From a checkpoint of a small transformer trained on Wikipedia.
Size: width 256, MLP 768 GELU.
Each number is 128 + 32 x the weight over its row's rms, rounded and kept within 0 to 255. Layers, rows and columns count from 0. Numbers have three digits each. The size before them is the row's rms in percent of the matrix's.

# layer 5 MLP down (transposed), 768x256, rms 0.0541, rows 571-767, columns 0-31
090:174133108141140122044174154107089084134179117124116135082144106132165138099091121145160102127141
110:139154076135118103137144163100147126121168153160109157082155140126143103040141141132103165135144
112:187139139152103138106147092171104121117135170061045140112145125093185128142056072123149123176137
102:132156093106228176179168172157074147173103152094161123106142138129123132212114069159099130161146
101:066150106137147156112087148132193106196129110097114106124115122116108130112179188157077055162122
097:136157137105158114083102095133137106125155064122078154090153135132051083167138142137112127115130
092:162170098074115181077130143130076136088143088187103118119080121156105132120161162160142164203094
099:128098155156191086020152099143146127113132095127096204129124150065159173076210131146094115089069
102:133094117111128124104182128138201110155184100197112172103094089124070153119140158134108109117097
108:140108128199118177111192120175131126058118064196177125101186140139137057196122150186098138161140
103:184156118110090091209099104151147124113126136098208118039185145143122091163130063131102109149119
096:143141098119164167140127135165127135163120077135101160125105129108156088209157097077132096115163
100:135152144157134178112120133121122141158178116183128117142122131106133091108124073091099161121095
107:131183151103146086147155092111120132160182085125122152113116136123113128095138148116114107114096
093:149155201111131191140108106137102127088148095159114161093095172109125083096179130103156091148130
100:075152140152143178145095153190115149184116103151104108137104134034063069135167101153118092099118
107:190111143115109133077145096149166126130101145155102130111206111107091155108110177115128073124145
097:114180111122173139080109128182134115102129129147095141113095112146150153094080155074139126141099
103:134216153048120156105103089163045120132099106128066092148135103115077133112124133096100150172066
112:106104118124156117114116187061165119127149181152150105109120139137091087071090119099136170109130
096:060138133121096118160084113083112160074144130109111089139145081151113150104079137167127107126148
099:125168060107095125109149168152119116103157139119124130096101146128152115141159142110106140109161
104:105092121108151142076193138126144118114076104088106087123119115134134177094168093164100158152128
099:142128159124115128134109115125146124129125136134126108177133109114104115171141168184085164104106
099:157165079092144103069094108147112135140112100080119069142146148121118146173153067110118172136121
107:123134126173201182119121090155109112136140178128127142127220110174118139127124171105094124097142
106:075113129185117122122147148093146140218089143146084131147145183060160112233103119114088133071137
110:132104123117120125184115115122129122127152099071123112134118119178145132135101160098127139137118
106:117157102160149105115152115118126129183154094145095155133072169150147214133146144096147095194140
118:080127147111092159155093183162110134145110145126173099150123188143133163127136142095123106120135
093:132092109085052166117127217084059122109135162128095161108102146174171141168171139114118154128145
099:066110150126114164153198136174145138053141140138075117097105193117153156107116136169123141170184
085:142088104124139199111196138095127142167113085135156135097133127072128178117102142163150145170111
093:127155193122081139065115091120172130120122103047139186128100122108160120083121123089139164162192
107:140138132088161123140130127116123134139109084199092101095147118171117108122166069131086125123104
100:159159111148186134123159148127122140150132121111178056142165162111160173117092054078095096130136
101:138166127191103164152149093112125123113106141070103147103124158138103148087122123092129113156106
091:068152096133103186127168149083115125153136121173088190106061128124116098107137179155178121188131
098:064155106112182134093067157074122146110186191129183175172097153139104134134110146135100156131161
096:100142149173143145082142072122123131084160117139076164124099136128100156120155184149155041172085
106:120141092154191156124107128181049101117168116136145129149149096173044078131149111107114046162145
105:112148135147128134114150154132142133118083109131196089131239128121147062086138176175121128149126
097:129116166098108128111167125109113133137151135176138141129056105134091165125106100119147119145151
110:131140157179123148129114111131131121123155075093122128132118121155182154106152178117071065171082
106:169157143104088115156090146123101094118131125123089098187170166167118167141170198140111045094120
106:106132163104116166132102124122116124112189117123101109103149186172096120103093129137139158119065
096:177083082145122132150088185137138134112165095113116136135034155114157115154100156112131114127112
089:069171139146132162174122118076119105124107114151117150100154221098123157157194107098115144165102
098:105089131158137132139103185090092084093105121021073047122153140120111166074148069138107123189090
101:178143166102119149138070117130120160178101111121096117124213187131165096098081172131144156177100
104:139143124069189085099131136116124112131129130143086118178099142140107158086117156119127116137039
104:142107151123102086148107124153183144131172129089120068081149083090151099150138086066140147169171
103:157106118125090142150095106128147165116149115132132155120136090131122146175105106124130181081136
097:131176119101178147192091127102203138025159110168088168041091180089196120093092087128160162106123
091:153125117127160141102158090142159163185207172187161114138152074100146166146156179190132122124122
098:062150176110108105083136067152135105132072167132107107060148166149153140148055110113166080101142
092:107139122145122191176123165128119127089109104173129148139089126127080114112118202087150114150101
099:116150161127118130110092126148194143179125098080083105148101109157133154112160148099131105091071
098:166124114156140161067183152188093145130176101142194102130169102095103136092141080054088146121126
090:147240070109140083194120098129165123096164148120097148131112172148132103090110156094093137142135
097:092125164065137107107105121156106086118102099187086097166080090120125117144123140173154104137101
096:139115099142152123122165083064139165130163169167130173208109148125104057188151123103073162129124
128:096128132146111059163104136146118132100150120122123097177157191118127192139032128125138152128068
115:103089115062109133105103187125118107156121104112110159133138110116075068065152160150142151147111
102:139141145103156117180134114075166111114072141114122194088128107164094145110097111090179144131120
102:131174178137133109101159148175174101158185098144129134139145129114168135152106168160150124143176
103:119095128114125083093111096123155110083127139135144114074165143098113133138094162160149087134114
116:164114146151144191177141120139140122073152151129173165116142092155160138136133099115091049180085
098:156176131116137141080103108136165159153156142174124156166098175082095115024100166134126168157223
095:145127097094131144164124138186112111155178066097223117131095101066097135139178121139090157107173
102:184192057105144150071130132089138119138123089134065126149145093130105130164116162151109086107150
113:143121057153128141175120106131115111123146149137105052177159154138113126096173169089120134109089
107:171093155132113110072123173130104104119143111129070147177172091139064148097118178129112093175087
102:118100128068137121116143093117155162134149133110115145160056122134096124143096127085144160210096
106:138175164080172081136104111210111144142146079063113138150194085095110100133190094131177133087159
090:087174097169114103138176162149133116147110107161120140122164103171165126140105106124128163068085
093:089194129123173070192145115127117074130149128161130142120147090132122155079115136121156096144096
097:174104125152090084102167126105103107111094153156119079060141124132143181114127079113161120092148
106:145104131156141168129111163122117141137127153113157143135084120186146169159094157081127156134154
098:205117157116222084111086112191088130113121117091077142130160168202147123120138094186105142150072
100:072168149138094104135096104084121131128103123236145099105164124131105107090137082127133104159079
098:092173189141123122129084068175109147171117105130203119163142160069132146192095146175127116073119
102:155122134144084106102150133107164144185130169125150103084098156115098133112162160074182115117124
109:140062169196095156107131137049143176094092107140181136110160138173090112144115123124159125179127
099:144134160137118101121157086148133130181160087109182134163210183112116139140155130168062138099183
104:118107156128137114103133145153134118130213127150050133168139161093137145159056091138133134163168
108:096109107135095125123132136199083132060171159160085186142133098118093114140176113167103104129110
107:123089125141120079157125123143124143114149149111114099157164121139152130123159115056152148109135
097:163151125080107161133130121136162137082114163168122143094106115131091157160091130119102110115074
096:123122144123149108083143121092115105139147123113163170112129104138156097150223143139142124143153
102:090070143158098158133138093081095079124132141152100162149147176088151136149141157106097102100159
100:092137116146137194145073149073117153108187080168090227179087103146084101134150088102182107129101
099:096055091129137171129121152096130153130125121125071205110107106082170163079097103115127117136117
098:123112105089152166113191128132154122122126086091150161176136078157063131175127129146147179133096
087:132153116118116138083126086119162118124116157137136134146069173176131097088079141151098155113086
100:093135092117151154188126092114070101109162126205207091067112165121085222152095131168123076134152
103:109177137141119130109176103143193137155155124123077143166183142125141130191125097090116132223129
103:114143113132109130166084147076140092130130136162104136127121185153095125110154100119147167111128
095:104152100156128161158140154175108140111144134178147172115156131099140159096143137107111109154107
107:141123111154091139120178078148147115057073101144151145171105174041155142136159162158108135129122
090:122150122117156141121126133103121124158144141104145138135084169080129124107099148133073156130126
097:149158115137096086126118156154117116102078101115149158071100120130100133082117111170131123071130
093:126144101168109184109176164089080106100170116141143135049148150097074148165135165086123155111144
097:135088047164134170144064072124123087130175114126138114141112129182128091129175110097206157170070
103:152097080052215122183115179120094135041112124084130166087154143170129129110072106089188157142092
106:151126193153098115196138079107136120108116138170122182083094153090125121103213109147156171109128
100:173178127109167099169085138101163145175149112076067135058096146131110083138086124164172094144142
099:125153103172166100114112130140167162149079080170181076114110130118091111132152103127104138157142
092:130149101089122174134133156108122151133130120113121115133108119125108106118131143150142129147119
100:182094198093105149135134150147119109081129139139150145126153074172134160146081143098087177095155
101:059158067131115086184166074103070105092126093176139124151149143138102141131115167145105123135152
100:089135142142141148129102136089136100172113113156082117138160130094093109058217143117086128127126
093:134137127114137099125120121179126128142131151109103135176129140091109105123151203072119108132125
087:138128117125135141101146126138106122163079156070177099141065050104149144064113139143129107145075
096:137141135080110163164134130182128144115137136151168116118165102119146141102133081129148195122186
109:121170089094113166103184116160142111072129061106126122162121157089157131126146087135135069202142
104:111134146120158129145115063170148139116108115154118104115155089114104123094166164165132103069093
095:058163166099150136121056180116110142152083128131180123112121157069066071167132137175140163192127
096:151152157109138103095096131111066118110091074090099096199100111101145155131194047169117144108128
115:116085109118157173147137135163149143108112112098133053142113101149104081112171115134109141138108
097:072134101121172073175132127123160158148143145154130150118115121082165138104156125114160139162109
096:103206086054107114144122217111136130199118081138143148102110143105088083152096126120118172149122
109:148142163114103066119196088156141129133189129146061098099115168100120134091113114137077122137139
101:163142113133185201118156143142133123075163150119071109116156109132152156122165130089166120178120
105:135052115121186097155127106180155128157130126102118084232098121108192111092162121098116100130131
098:125140085089124135072112103134108103120097160047125151108091121086163101078141122123139105192126
101:072145113166088083159107189139190113148163176121164113093041123083131171076080136153102126127119
098:176129124101142146095113115154107129074102160128142102143127139139144148125126138056125053159056
105:132100102110120156116150144138077145107180086133123155068105161150122127174174123130150133070171
095:122109145139093115093092114093167129136171126138070115160124041173124090108107128167130220117112
095:160115112137134133113120133169117116154103077112206098138104116105075132144128163092099140155113
099:161075165148148161160140133075123092197111053086143169158164153171137130083107161121114181075127
109:129101194148198189090139130159121144127137114123124150144106138150089132116147152155126135163055
106:074162107158129149143109062116102155079086129122141062150081125119198158167152092107152129193164
091:140114182118110134201111041113140107147090184087142206119115115136148133150104127120110078138141
103:166112144080169105116154107162141157143140097140113116133103129106051152097111075162062091174157
100:116176097159090116181102133095155159175157138123116136095139118155197124137096150170136185114138
099:120146115132125113122127142136093140097156138127112137184116172125239123135140138130134083172129
094:058164106122144065111120094115117151150099096136164170112098154109114108174110156158111120177060
092:121122158088166166073128142110084127076088117142192164091105099118124198134150136163111164165111
098:115101093069089097145117133136135148087160095148111166149123138158131107120190150073120161145134
114:132113146131156120064160140080188129126147161162080123112151128090120146139082093122162141102149
099:130198071162126120143098139067101104161116117095113140098123121151143079077102177188121117114114
103:138165058129133166111137145158062112108124088154134187178110100120143106112135117132097133114093
106:151174144126165155165198165120173121174038109103159093098137052136127105136141137108104148122147
103:180168139150136109120130131090115112104110160087117160137087121110140193156145125119113136165135
098:142126140116084064077104122176136152177192140069092082196175152141118117086132195164102170164057
100:095152143144097090072119121160114155156127109133118145098104144181120168084053135095106100127139
100:122110129203092120182134125126113126100135119170104143145200174101075082146128091164109133081104
101:113209066113097098170108167145126105098102165059089100056126119131098139122080108081154174083111
088:137129148141149100178183138162162125170131145144131078103085171113160151099185087115128089132121
099:129137099101151098068115150168117149073107110132152147139166177156128184116083134134175044161121
097:117167093114123121171130131163104095154108153114207123119153101137170125131128087105155109115117
093:168127150137183107109147101133145118109134094069182149168129137164189127130141143153144175151092
093:143115146151132107167156131151146152148147151144034083126139136102142142134147105133088082149126
090:131175132162089117104169087117075122117132130115059124138148121103133141157100051030131150120134
106:138127144121103149120154144123201132139137143111163144095125122140119109110196145126124157175151
097:157161142149172112149100112119153118149127126113121179143106152071086101071187093071160094165121
097:157122102076118047139094173158110116146107104183134077154129131092098050130146134115055104098137
111:183112079135103086150128136100141134116179105137128119087088088104130147152098086134148117105105
111:189105149103112100131140175115077121113067148117163151128120156140121106112119115140153158163110
091:126130102128063128087137098058125109089119126107149130106115155104128182097105117165056142216112
107:107145169092143129082160124051067128098130119128144154148174221132148196167148098101168116134113
095:106136137129086072135183099166161097088148100163115137104069143067052101067130112127171127120162
095:131105103156128131126117144126186081131089095140116112153114124055146145158093152090146118134116
094:145130134126100154133133115123120157106113119142196169098096167110116111149114108130152158188116
084:098124146156148083183135134119129108152126158111068098141059129156159133177194137143152096107104
105:120126137122133125126188106189138118112187088205075123088150108151120134167122169100142177127131
111:125073135141146147121134099100120109157162119125194093096147117109131135161139143219178162120126
107:126106184164129162155095093139138137131116088170151126191108140184100174145106060080128151130146
101:154084089155170094172127085167139123143112085155107091124115103102095135137120168062136172140177
114:105180130125141108121151110152104140170058133086079116147168126125114133157138120118145103134087
100:125133102092162210104114118099139089138136078078145115104184137116123062135174089095117103129160
090:109177101120135133182133125127143129148135135136147129128160128151135164136182178124115141131064
097:134095115095200099133147079111137129113126156151118147153124120148116192054154125100156114114123
099:121170144135125080164172133158135113164121097122131126060058144075144105086137123117159159125105
101:099104116183088058177148134138085093164131127105125111118151149125157130195171146145144082173114
095:127142153126151130089117153139128105107143122197114116152193141112156152125130063117107120124199
098:095208163134108054078083103140157141161143170085185108115098138142127151049126055145134092127158
102:154112099120138100119130181111166102142108108143108078159162142153125155148121058084091121065119
098:102110191102074133188142097145108139124140137102112099103153119114138133193102108163118075117111
106:089098121140117098101149126219144111138133162047135103206145124092129120102122103087125134157133
104:148135136084181165144084154093095124119202136124121110144179079176101110107088208117109125133107
106:174164115168192140140110124102112109074156166137091132112133105139159100179178108118127154095158
103:063177144139187123121101137170253106106160097121107154092166082079113145123129065068170078127136
114:154085151152120150130135123224165134186161120093098072193170062101098143167111126083114112122183
101:201083126081127159122050191106115157124127147197143072132057140092153078103084132123142216105112
095:174126155189136127099159098193040106108084119189142125107169126086136110101128103103123117109118
097:087108144188106171093141115108155117148141170132129088133093117100143148121108127075166115091132
096:068054146113147126088180139171165129134165122116122095134151085155188121113086098130097164129142
092:095062097145154148172143155143087107127106116137129099130152142131096111133130139070163166177129
105:109138109135110125157109154125119135078112109144191144063175130081145108182141135151146054140120
100:150094139105189109158127101079110111132093117137144142124125131130122138101103100094102080133130
095:139179136179143154126150146129091111100087167104141082139065148053135171075117110051211111172097
112:103111187145221143017123108133117105134137141171119160130133188101138122161088125136153193153101
097:115170155138168170164134101097153140081117118099145146165145124099077112121128202112122107123146
089:156101161116199148123125164091112126150100152108109143129145105145185144198133097133155151085138
# layer 5 MLP up, 768x256, rms 0.0574, rows 572-767, columns 0-31
107:130085120166114074109108063106087190168126177077143120117093092117158122163120127099131154105150
104:126070093153061154126083149153079150159085182087114131091118153137044179165108134141166093066110
102:158135132127079085094132118157150133100147123123120171061136124131179121138128182142176102067164
098:155077147170096131131148143139141154132141145101129093134126108115132076133140162123115167106092
096:125137115128166134062107137128112131123067142122130143088190126079139101165171127085129131088143
096:121131153130178069200088108140077150104128146130111170128156065135116133153110135121119079099180
100:143085126122085098069085107101165106124141194147128151110212122119139105115123113170155163129141
099:145110141151141113179128135162075156077135168125080102135137123132112135093135079159128136158131
104:144137171100139119140111165110117134114123118079144146101148100137132073134109193181125148046144
102:087110136157121120151092100058097123083140159118124155124170155154124075135154121155080135152135
093:181166150162056063149125106151084181161107179123099102108145098158164179042081137127146089109131
100:169126143131092080143144145103112108112093162062143179130167155143106101067145153171136083120111
103:049162143133097103183103132145103151192072150138139118087143157145135088129138143141137115083097
096:156149122121104092132121134114159165083113136112148112139202218116143138125148089212142130110163
102:123094164121090105164093105153141142151106183115109082138123089171079124123158186152133117158160
100:174132119128136112094129119129129163148112128087170108035101109095109166178083109116174122102140
099:150160102081071102074090082119084142143120112177130112137130116166148159158172130109174090085146
101:136074134151142039115096139181110137106106142102088136081191187116120119073080105126110134031152
108:102061121087113125178123080113148137135115080126152139168203103119068102216114159115188160086144
096:171136135133106161145130142149133114149142143091155079071145150115193128140117183098121137144136
101:083157158148105055094122080074070135129085170133097167122122119107107166151160193141136156095136
106:107087095168137123098123116127099148088123193126124196166084140138134146067075136123230133140119
093:137114149102119102165125139083132091133105176145121140044123141138157125140128154109140131155160
099:171137152190126138065149100147144174162136180104108112115137080129165136121113180178218092068131
102:103122081090115141169132135119085104110060117115129126044123135110116153146136158118166135109180
102:106079198114094095100117122160137154125125101130117167098131131126169108126127154173167167039078
111:150124133096166047079097083058107087069137158158087170155125124103098067129142096177083119108132
101:138115145132153150080130099083142129170132135170054155115116138143173134119165119133147112149140
111:079092106025116119150098121134062133067146147090093129142146096173111125194079107119144150114107
102:165105166132190110075142086160140145156121166096160118122137097069152119101116104208152102153156
101:147077141091123103081122144113170137104058118144156151114091082144136103162115138131147133108168
085:171098121179180111118127104129126126070132153093090145123127126161144088102130138175143095058190
101:117061166147100128176133151172114109085064134129122142123160134127172142150120119165165117037138
105:171121085141189170163104041061133159139112115132116139157123122112098096105094149150153108105143
101:143124124146171165140102144113082127156080091144097113142168106129082133111092094160164141090199
102:123143111099127123108128072108146143142109105066094178155189111135069156152131151163115109137108
095:140128161089098141119133141145138131135116171178144137112115186147056174094113084201129112095164
099:208141124116141105209192087125094150160162105136132117077129158213067103188096154129124020130139
095:210101161126120121115173122113123174161132128152149150065094109156120113140130097134150064132156
102:080095185120100128121076168154157132105113179146160145108144172144132134114133100142111112105097
103:162114136118169176139151105104081149097099131128099166091113171167065174146049118150164155089155
107:107127152168161095105129079131083110060126107123117131128104136139122077138104135159114131127176
102:084086126127119122126114093108115132100173118166202146075131125158143142153195126094132104117149
104:168138167151155159098108131122143116111109118142155126056144084163125152132145079127125142133129
103:106118157122134114194098155139132113157146126146137115102125105092136084151094115199137148096170
098:068126119129086005078171132132144104071097131212094180119091048135147121197072148160127164091125
093:161089118111091107142102101141106137118073122122149141165142103184143060125103093192183107121179
102:096085146164127110157173113128101164109146210141131133106102107146154107213083172149104131102160
101:186123119118201143133098149102078100146121107126113102056144121144181117195159143118131151138182
092:141157133142121140077144154125156167160112099091110158115139130130171074103133152136121105120169
106:129168164141122096167099110153126122085095136132099163068118131146106073125130168143099068091158
108:137060172123136101144134077108137138137144078131049152105144150153122136125170082172114071149086
093:153137097146116133127113073095171099115101187134080127115186135138108133124124106201149117116166
093:136202180144106149132100168119094141068059107096132197113136139149102107162114097102103109108138
103:129074068090128078153089112106199093064130110161098158098126138108166144146161084087171147124158
097:158089162057139138043104147154120161130117137122159122160099116138112067151136114165106133161145
103:143164135053125067128073149111132141131090127158122165126178138186135078104142079148072145124101
103:154148151093155117123112171149121181139128197087097125079111087163150141151105105159128156058146
096:134135102166116106110136156110127101143016099135121164156102068083069146112123081176126140149119
100:144083102151183166109172116135069157128144118089153134140138103087141084126125116088172147093155
099:120095133083139137113130127138096140115148159079169154099129139142157126123100118154158148125195
121:102171126148129084148063102096114143083164182123104171169139140081130163157085122159179115123105
103:163159069090193120102096156084111101133045092176120183062191185199147119144161159144130091132108
101:113117136188085091178077128136063181105156128132131159148149092163110144109150104133090139145122
099:171140131169155144156162117096034109097076134138086150095141174206066104124161099118125071093110
108:110098121080119102142129200118117130129116145113134169120144079144105063151166050114108092075117
105:133139079091172096165134008134144161087112140167116140129170141149145094195156076166125106156102
100:187122161097133093122102084089089075115125143136157105102168089124090097195093098136146121059104
096:131184120082156090120143111051119178105145139186100173114121116136124130102098207115195131152109
100:137138095143142070084086168153112157077097177157123168121130111146083098111119122095133152166120
103:121089153127091089165178133086107114081161204045065155102152056128144109121135155145130114064168
101:120142152131104111214085112130059116127145146130162119085100089133110147232140160089144109092139
102:133155124116164094117120099106133140020105114109120145123151093138161091141094105188157099092178
102:105119142162117137164107161177078122145108068119164166109153091138111116142137142115131113118182
090:137109092086128146153117108087131090116134159140083144115118155152040079131145061120106111177141
100:161117163122109103112074113121119124051102129144013195157127132173101114157151142119116158135166
091:149123123077152152182108098094125129105109174074113147118120202138094079133155115185079131126159
104:159102118177150116131106084078171139095100178117122169092090056169193125136176123077135100075182
102:103105169092102135092161141127124129154109168136134131114158093092150061134099225127118137056168
102:171077149106103138114116101105156131123124175118149163100093126117124169062178093126178132165138
101:136081121148113052113042149094145144127168112121132117179142134173139156111154133165138101110103
105:120159124167156105129101079146144113128113163116117164100112153176090061141097138170164159068169
109:170126186183085110158110078164112167059104141083105151112113130157123108080137125131135139120121
101:147108182149191109182176153050102142108095204122095136161160140210119065108168126182137140090139
096:129116140112096109098127146135136107149041139115179119171143124178112139205136142148147143052192
103:148094098119108048146073158124172159156138111096120133109116106173121176113118139088155068091139
104:172144124194115038175125110119134137149128124106109145104136134155166139118125120129138158126123
094:096149158134114115160089135132154150122062145124118125181115146165175139176185154172146095113096
098:120096139169146163130129130147192093189071107128114125116109120126108120067122130120144114093104
104:133129108131139148146101113104124145113122187030106105119108092149129094161147135195175183112132
100:100131107149157096152155120151152113117109125149060157185152111097098131178206082171146142178141
102:145120118129169185159138123087129145120066137115158128185133104151134089133090115159184089118165
101:159119127098148141076114109124106118111128139166145135039115163164133183078122111098163122073160
094:069081147128120147155158116150120128128078152141113113197085080054120115131119122156136095110132
100:133038155115142115139105105120175125143130097103092120113129121140145094133110111125176097114175
101:115114102145154055107141097107113162083188156136098139111165145122149128150146126201164167104120
098:172105139147184146095117133092121160142097145109099106082108142102138126087124138118134120089138
100:156108118106116117137082133060118110147114096154111136100167110140111127117143124129135141121148
101:141142150129159071101156099086103135120164113109122102107142115108155161082032105166193054137153
093:127079126125111139162072153130154098106106163153111099143066073229127178114154128103152068072137
096:118147110136100109126071140152135129099111181061056119106167108097099095113156140139127098138128
093:110123101138176082183095115147113134063152132123105125169143101229145117116108157163104176139171
095:177118163169151137140109130153115123134118089151079157128191130076140077112100128161079146110146
102:137089120142143154109155109095115129111147174156109161143217079154115113093141137149108111150108
105:216100077172122129128088082137124131139078183107132113054102144191103168156155085138166148140103
099:109097130151094129133176135076120089082138150147111157165167137126112131173086088159133129087111
101:085142168122119144097034105126127167112082187169075126163186113121127094147103096136123172095074
095:127145096170085052096165115170139114140123128144116111097204155123149085141141176115108099133165
100:106135124099127142099097103083112097152151104107125158111121105129092121142134163120122153156171
096:158116082153164111106124151104140112140136129138123149099129176161080110133109102108126117087146
096:095174149131104106139183148095057159114072111135099137101100111166152098142119153162159209127122
088:112092161112123083088119108145094117086135060144115112133157136169125101205127102121171149052173
099:208136109148117097114131074108149176120179173150142132072156075128090125095151144219175069099128
098:096108144095107105147077121120130169138118162152104169115116108155151126147146139134110096092157
106:200118111144115076033137104083098140133114109122079128134163138157123107191109118181144052132147
103:087145150137141155145056088129118144130105145187118129114177179129151062118088161114146105144174
091:162147086133122135127112107131086152119100166179095151149209080132148132138184076108171152138153
099:147136139107154161173122118119101104149077132165109158112153086134117150175086134128125171130095
106:099077095157095095116150126183118173137153199159113117130176139136154124053124109156137113124093
099:118121149120135153172130136117121152147190156101118080127153102132133175076146166131138141091239
096:113150146131163167171156107083067108121131177075117163105089067147123114099140140161157099079180
104:110198135091148078111086119101128133120083128086120121142136146114116089152100141146141081120163
106:199112089162123127130074133122095143127139093164137175197148133174100093152167103128120153115120
100:136159126078202110146209156058127128121101119123136174044196115158113117124116082105170031111097
101:105053100077136081084141146154165121110180178141156125117124170142141122081133136145153064138167
104:114052200129134149189132075130138173157091148114140100147146194198148140104135141178141135138120
102:108099160129164062162165183088134165120141142115114128141133119160156098136118144075171124101091
105:163145167121138051151164173141138085106088173060113137163200072127080068174121132132121108086134
092:093126098131137103196142126122139101145113144124124144111158126139071088122169120166173051092170
098:128051166117139130153118110112169123122102115184145121116139090147111116105160127132149134103202
097:108075082140150162174132099122066166101135150111078147139126151147165144189169122141133172154114
102:178171148132159115151118051141111129151093100134094136144172119094115112144102135165089155107150
105:138079105118122092105124143090157180111084136104096149117159098103115131084105134207169071129128
088:120093089140134133079160199139126147092101188136156180108145182113106111129179142095215159177149
104:101137129125079109114149079101141166080098172061122156067174078168151114144135161110118107068139
103:173130131114117093112118108116125126091131152110104138119148136163140097106159098187132140149203
100:099091125180172089137085089181192126070137208133078137155161159129166112087144130099111087094168
095:162140104166164108143120154068139127173113131174141104105195114153128159132181101125124063109185
093:125086150124161147108149082139160129075135108171110153136111170151156115055200169175122089144129
092:110135135157159106063143149057080105125174115150085126073144095129149099121122102117155119112113
102:104127108143110056149174087137115141105130108140119152173076133161105153104163119115162131162157
102:175124135085194121118103089096112164155045159116102139086181125108092104126109122117139103117088
101:153132166132094069125148137108051115091117125144093135108141117159142052144105162122099200111106
102:122142167149158137083124164171042118107098176103086138102139218171094105148098072083106149099106
102:142129122139123109137092088099043179139101185086123158140149145183083128135164134195160124093163
100:178133132110116098108162150146090146083108132144126156120159109130079150173094195148125170139202
101:140042148131156125148201113122047111143172170167063158184155126133124082171130118144115088103078
103:137147088113114131168138069140051108138084129128091130133100134167096117181156096110077107113125
105:143181156112160135061160126111142151181108094186129125108189122153086076126146183163074131112180
090:191128086145114122120106073096102140128180103113088174081130103135152168179075101178175107101081
102:136159155110098127123150148088144162138084173094150146146124095116108105083172147116125138138131
100:110189131105166096119109083075090170132114092151106155108135140091116094117132108155080108157139
093:146130171115160099164135108084079115175121079135153149110126116063122096103079111106139159088161
092:112123168201087115102062161129094149109059154142124156119142142148111097151115100063149145068086
101:133135072158158116095133149046133133138087153147077174114087119147029090167170131136154110140117
103:135116095126146154139119123107095123138118157116143211105150182185085111132100117143125087150152
098:143153154150118135124134079127118104178074115138135100141121113165124126130106185125042087107102
106:164173116086153127122104114176101106092131160121111107146123150144133134131217126098145106104120
103:145144158114108105142115157102144155111134083125101110104075059164117062132185126194108123083165
104:154118177093107083150074048167101141078084086179125135134149152096104122063126136097177123124127
090:162124158123144095165112136103159159158103129178130110076126049131193155176132194100134171123171
108:097135199084105078151088079105117144118123115131141201135128135179086127118090139077127082114144
098:124158116206146157161124112120130121130191109155084133160146140147147173124087196124082083115129
096:127177124115134125186087113106148127135107135149167149104125072169104150137143155142101155160152
097:106080151131189094106119103102107131102116163111112133161138147141097147092133151177158110136098
087:102121093060166130139124141137093169136128095118131184097193127076130143102088173131130102137166
105:167103105093129090098091136159100100096053125099097136099127166142097102159134108123157156045138
107:113132157110152147139070054172170130102088120104126141097160107166061126112177145152076135115127
105:107116161065180063143118154107118107162154120125139118114126114166103139113103111179172155152215
102:092139194120115154071102157149115163129104128134104134195126089129092127116154142175099153112144
108:132111214069122139146155167125130157114096103138121182144140104178158185109114162164172058064220
103:086104191147171095144124089138113115124139138072099130082183117130093113095090139104099129122120
096:194135119104098126149155121103126100024163101187092191078145201138130125132139082141135133140145
097:098076185171130115214175124085116112103100177100091166109156086149137061154129134179163114095120
100:156044158103192136094152102151155105073126169148148135204105080102156152098162050174138037125121
100:172141195151123117090134166150077122099115093133091145126126145129027102155102152108128096103120
098:057142181074173099163095130115102215181162171132128180070121128155129057125090172148128102142141
098:165111124114113157136144137138157149092150093067108123123152080147152160118140209120148074110168
098:140103130138106094159144130087113106164099097094106158123127151196143135127065133113106107112108
099:134198134119112146121119118146123139081112133095112179147136201175118089152176173099157107072121
099:103144132144178136178139135175142178154142151129109189152147134103148157128182124104149117071164
103:169134150134192123148111080134143172156100129134135152168127087131105100126101145154122134107168
108:126100122142120137099053099148087151151131126156171148082155064152138080126133085116159116122138
106:122151188137074081162123151139079106099115169082079117096114117192127124144136109125140140093118
103:138108130106170124157105130177118176155121131105046123127118064155125148185131060162160138093176
099:113117124139133101153152145164087134086121123078103173134141102172119103145147127111117101107113
096:131156108171196131159149104118154116174126178089040191145111108115077137097220165167083091133132
096:193075118141109092160155111101147113141091121108093101179129155178112100118123169132181082114190
102:115118136071141121128094045087099136100053203149130137084114146117135143093172147170171136112134
096:169126143120106071140129130090113148135113096123188129132140121112105121088135132177121132101117
107:092134115130163130095173163135128143154095147091115126153104153133118141177147096148174072092130
103:125139116171106079167120133126079103095152140114106108037142095153155029187084110122112166048177
100:128124136069131125179173120097143105152153178119140132122140130135102114197107086167068135116073
108:114137104157233130085197125148141181117144110092088152186139150156138111099174110089161137122147
096:128135155187141071186142128179135123140146178099137179145177127135111103146130152107109100098179
095:120140106128117127111162029116182105141183148135111104105210087102122139125137143143211063129144